Weights of a small GPT-style language model, trained from scratch on English Wikipedia.
Size: 14 layers, MLP 512 squared ReLU.
Architecture: RMSNorm before each block, no biases in attention or MLP, untied embeddings, normalized queries and keys, capped logits.
Training: a variant of SOAP for these matrices, 125M tokens, 1905 steps.
Each number is 128 + 32 x the weight over its row's rms, rounded and kept within 0 to 255. Layers, rows and columns count from 0. Numbers have three digits each. The size before them is the row's rms in percent of the matrix's.

# v: layer 4 attention value, 128x128, rms 0.188, rows 56-63, columns 64-127
# o: layer 4 attention output (transposed), 128x128, rms 0.115, rows 56-63, columns 64-127
# q: layer 4 attention query, 128x128, rms 0.166, rows 64-75, columns 64-127
# k: layer 4 attention key, 128x128, rms 0.16, rows 64-75, columns 64-127
v56 102:128124121141124088122136175149122076117144140072133123074185117152147120151075068154141120118061156085148161115113182074128113104134090115104108117172130114137147150122116183203140089226171154
o56 106:170128087146145091091140174156070207110126194161140111137148109133182134162133138129122079061148066178090115142088117167151113105124174097092179186187097098126116077121138097126139108154130145
v57 106:107159079162087154115123124139153127150147157148103090162112124159151172110108132125126101132088104157142101157099105157126115109124087147150165108153155128179099085140139118176113123111109094
o57 098:136109094110148124102146136147105132102106138125178103072166113119180075141128117075148123076152141160104126154141159169070161127107145013116109113214122192095179078080113127162127155126134091
v58 111:187143096142050127110110087077142079076148091136084149137097132102070167173110085162103155096142188145053120152078139097189101103169107139135160105119123105144157168146112093127107134125133077
o58 114:105184124132138128141199097134149168109134068150160113170223079149175096143095136138186115101150159166185162116096071170131128115118138168108121099158105160138166138154151174089118095112097068
v59 110:151139131127116095133146129169117148131184143139126101167180090133125135224088109113136147164105093115163128141132059137127132157153146137123119124116088160109118167149179106165127184174103121
o59 109:089127094109173155090109142125057150101096116154129144165170131133098106139179123110139101170152140130129139094164105106077176113130110106144137122195113142146244161153111117120085091173161163
v60 113:138170176158108106115177088064165144117132112159073135145100163195106124094092123149142127147120101130144163082188179126168100114091159119151156173159140126077125122180153101081098096131154182
o60 117:125141053162135118094087069158117169053050121080119162133065120128185128162168101102098101109170128114118141119128103175120118120121068121110090117089074091130140064135109157101115153137138105
v61 103:132102101170135114103147152114137110121132163048078132121067113150142138147089123163165148174097102129101138114110092121182114151068094141217145184123131131194121170146094162154153067111089174
o61 098:130162084113128146187156117099114112116151142150162111113143148091172153145129152170121115126204181143053164131115111155110135145113158100102053184160145121195068138159168119138115146128149111
v62 118:101125115188138137139071119089117067116084108066125134087127143159145130160162123159111108109094150122093121124113136146152167159145076135162186145150126092170181157092137128175170105095102121
o62 117:117149155122140164095088126152095167175229150136124137122132103144167120138093099116150133104161152135147129100139091117153122117166171155092054099138122108107154114160154131148095154174101138
v63 107:126164203100119117079153172146075151119168124117073104135150139148138119104097177129132114106185128129089064100125141112096130113147102106076116132165152098140104082124165098225106141129098138
o63 115:078134135115146113136132114147133100187097119126092139104148151165121119144123091191236138094129057105170142153119124139138075114156141085112175070102177200141169154132117099114147069149158104
q64 102:182136102129119119066108076146094156080157136096082116151118175125189094145129123160104130048114127153106080137104156145134133135145177165084159150127142112149094102177165142127148129085104126
k64 105:126179137124180155116167105122153158102130108120155093116117174131134177112066129125104129113193103109180145082092106101101139094105107109131108154060138102129128125142129082074110114136122094
q65 104:127137119119132125138123090170136140171147082180104101102146151110115115140123049130098124201101122092081099193107122224167087156105138131117133161156101088113164110144101146109118122135132166
k65 103:044152139138181093092119112142122133128202137115112089113153137094113152111090126153176153087077105120090157086123083150113189132140113128161104093124140137109136062096112127104115101126140170
q66 103:080132162129161149139087173125172153137144156129092113190147108120138116126145080147122057102158087142129167124123040152172114172128103121166100106130096129085096113123111123145121059106141117
k66 100:124169113140184157166133119144116112151120150075133134085150195128158103122173061135119152186112180126146182141149154072078133140122136114117114138086093135121160122118200174100171186131121077
q67 091:176155093095183135163163128111124138162146110121107186141147077159073127075139114129131154144100100132102153147115088131107166128185141184168158146122019171165132046119113116138130120069174156
k67 092:137113133157072147094078150131084085124122166133074190113120145131119163163109118108119091092125096164111107182120141160125052129141092110159091121188167115143151122032108103144098147132119146
q68 096:113155208141100185094131074128129133154126145103122123133133139120114139129092095179093160124182075133111167121120166231102095110202082167046140170117129201151182072122136139100097162110108127
k68 091:109095138131120166131102138099180113110190142160096174121124162135153107090132204060148083170121092181045187085127141157067146132090160104149061126124146097149077163078122168129136114169156118
q69 095:110144138155084119113059111123151187118126146161080113168110153044153104136136141132116092054159096152134129157124150094164107141116113111169089110068137090157188148140103127113131143199098133
k69 092:141105139140089087121109160086125087128120189118100163154095139122145105158127134107169128197125116127087140133097102056107126113120192111104110186177100107118112148114144124125136147084115063
q70 091:153172158085139146157159125126114096089135083091081138142076088093132129148119122146188082133136092141161125123135164112143162083104123102175173101154150083100151192155099120204133156142133149
k70 082:059100113083076113148164131094115153176095156151136115179075010186112167152179087145152133095109137113104059113083141144142126147119085110135188125120154125095134138133106095097122132126157105
q71 099:175108155162173154142094123156089077100134132107114131134113083088134147125175152112139105134177167116139175055112096045117128204117135133148112185220116196115082092122091168077133113139123124
k71 105:151139157155097135118070079172071091158149105155115165145113231079117161098121104110139128163109135215145185153146142097124075152121152129153148103055120150107122143134128122106155091196181190
q72 090:117148128120058130132128113125164151146142113096139141134120131136125143163118118151166104108073052090106023094092175059127145122095156152150099107134156117160129135147080121143091142090118169
k72 085:140167146186155077062169145132107176181125165105185117142112153127100170140113111106150182091157155145168145105104092115122103163129125124159174085103132075191135083141142102172076141161104140
q73 098:125073177112133120144157083126152127069097109107128119151141093153118121093145131155172153085162124120130063127120189111179134100186155132082109131113158166150099097105147118113142139153139128
k73 106:158157092197171152122114173132090112202138186131128108120166122087148118133163112145136164169115141089097119136129171106154216141139095146141151113139120145100022106183125085129105152089141089
q74 099:136160112147177173138148182107176130157165133122141128171083108141068176147105156135180098131150090109151152178122118116156139141144099160159155115112109117182189160181099116084150104190057109
k74 099:167111122153086145107161174123072123128141081148137111122107146118135127160109136138126141100085124190094135130034160081152115158116153131096066091168082112165101150113174147084141140108073134
q75 103:107120162125117097127130121105135114101172104147145113124153209168164088101146105079178093083103138126108103154135130125131122137085151133186141173129169046174151195174066086148169159070135090
k75 100:116169134126169127105158099143139109181159182185134157155101075150174094138137117114124110113153167086161127101098155117117116097234074114080128150149144027140146162152107151111130123156107093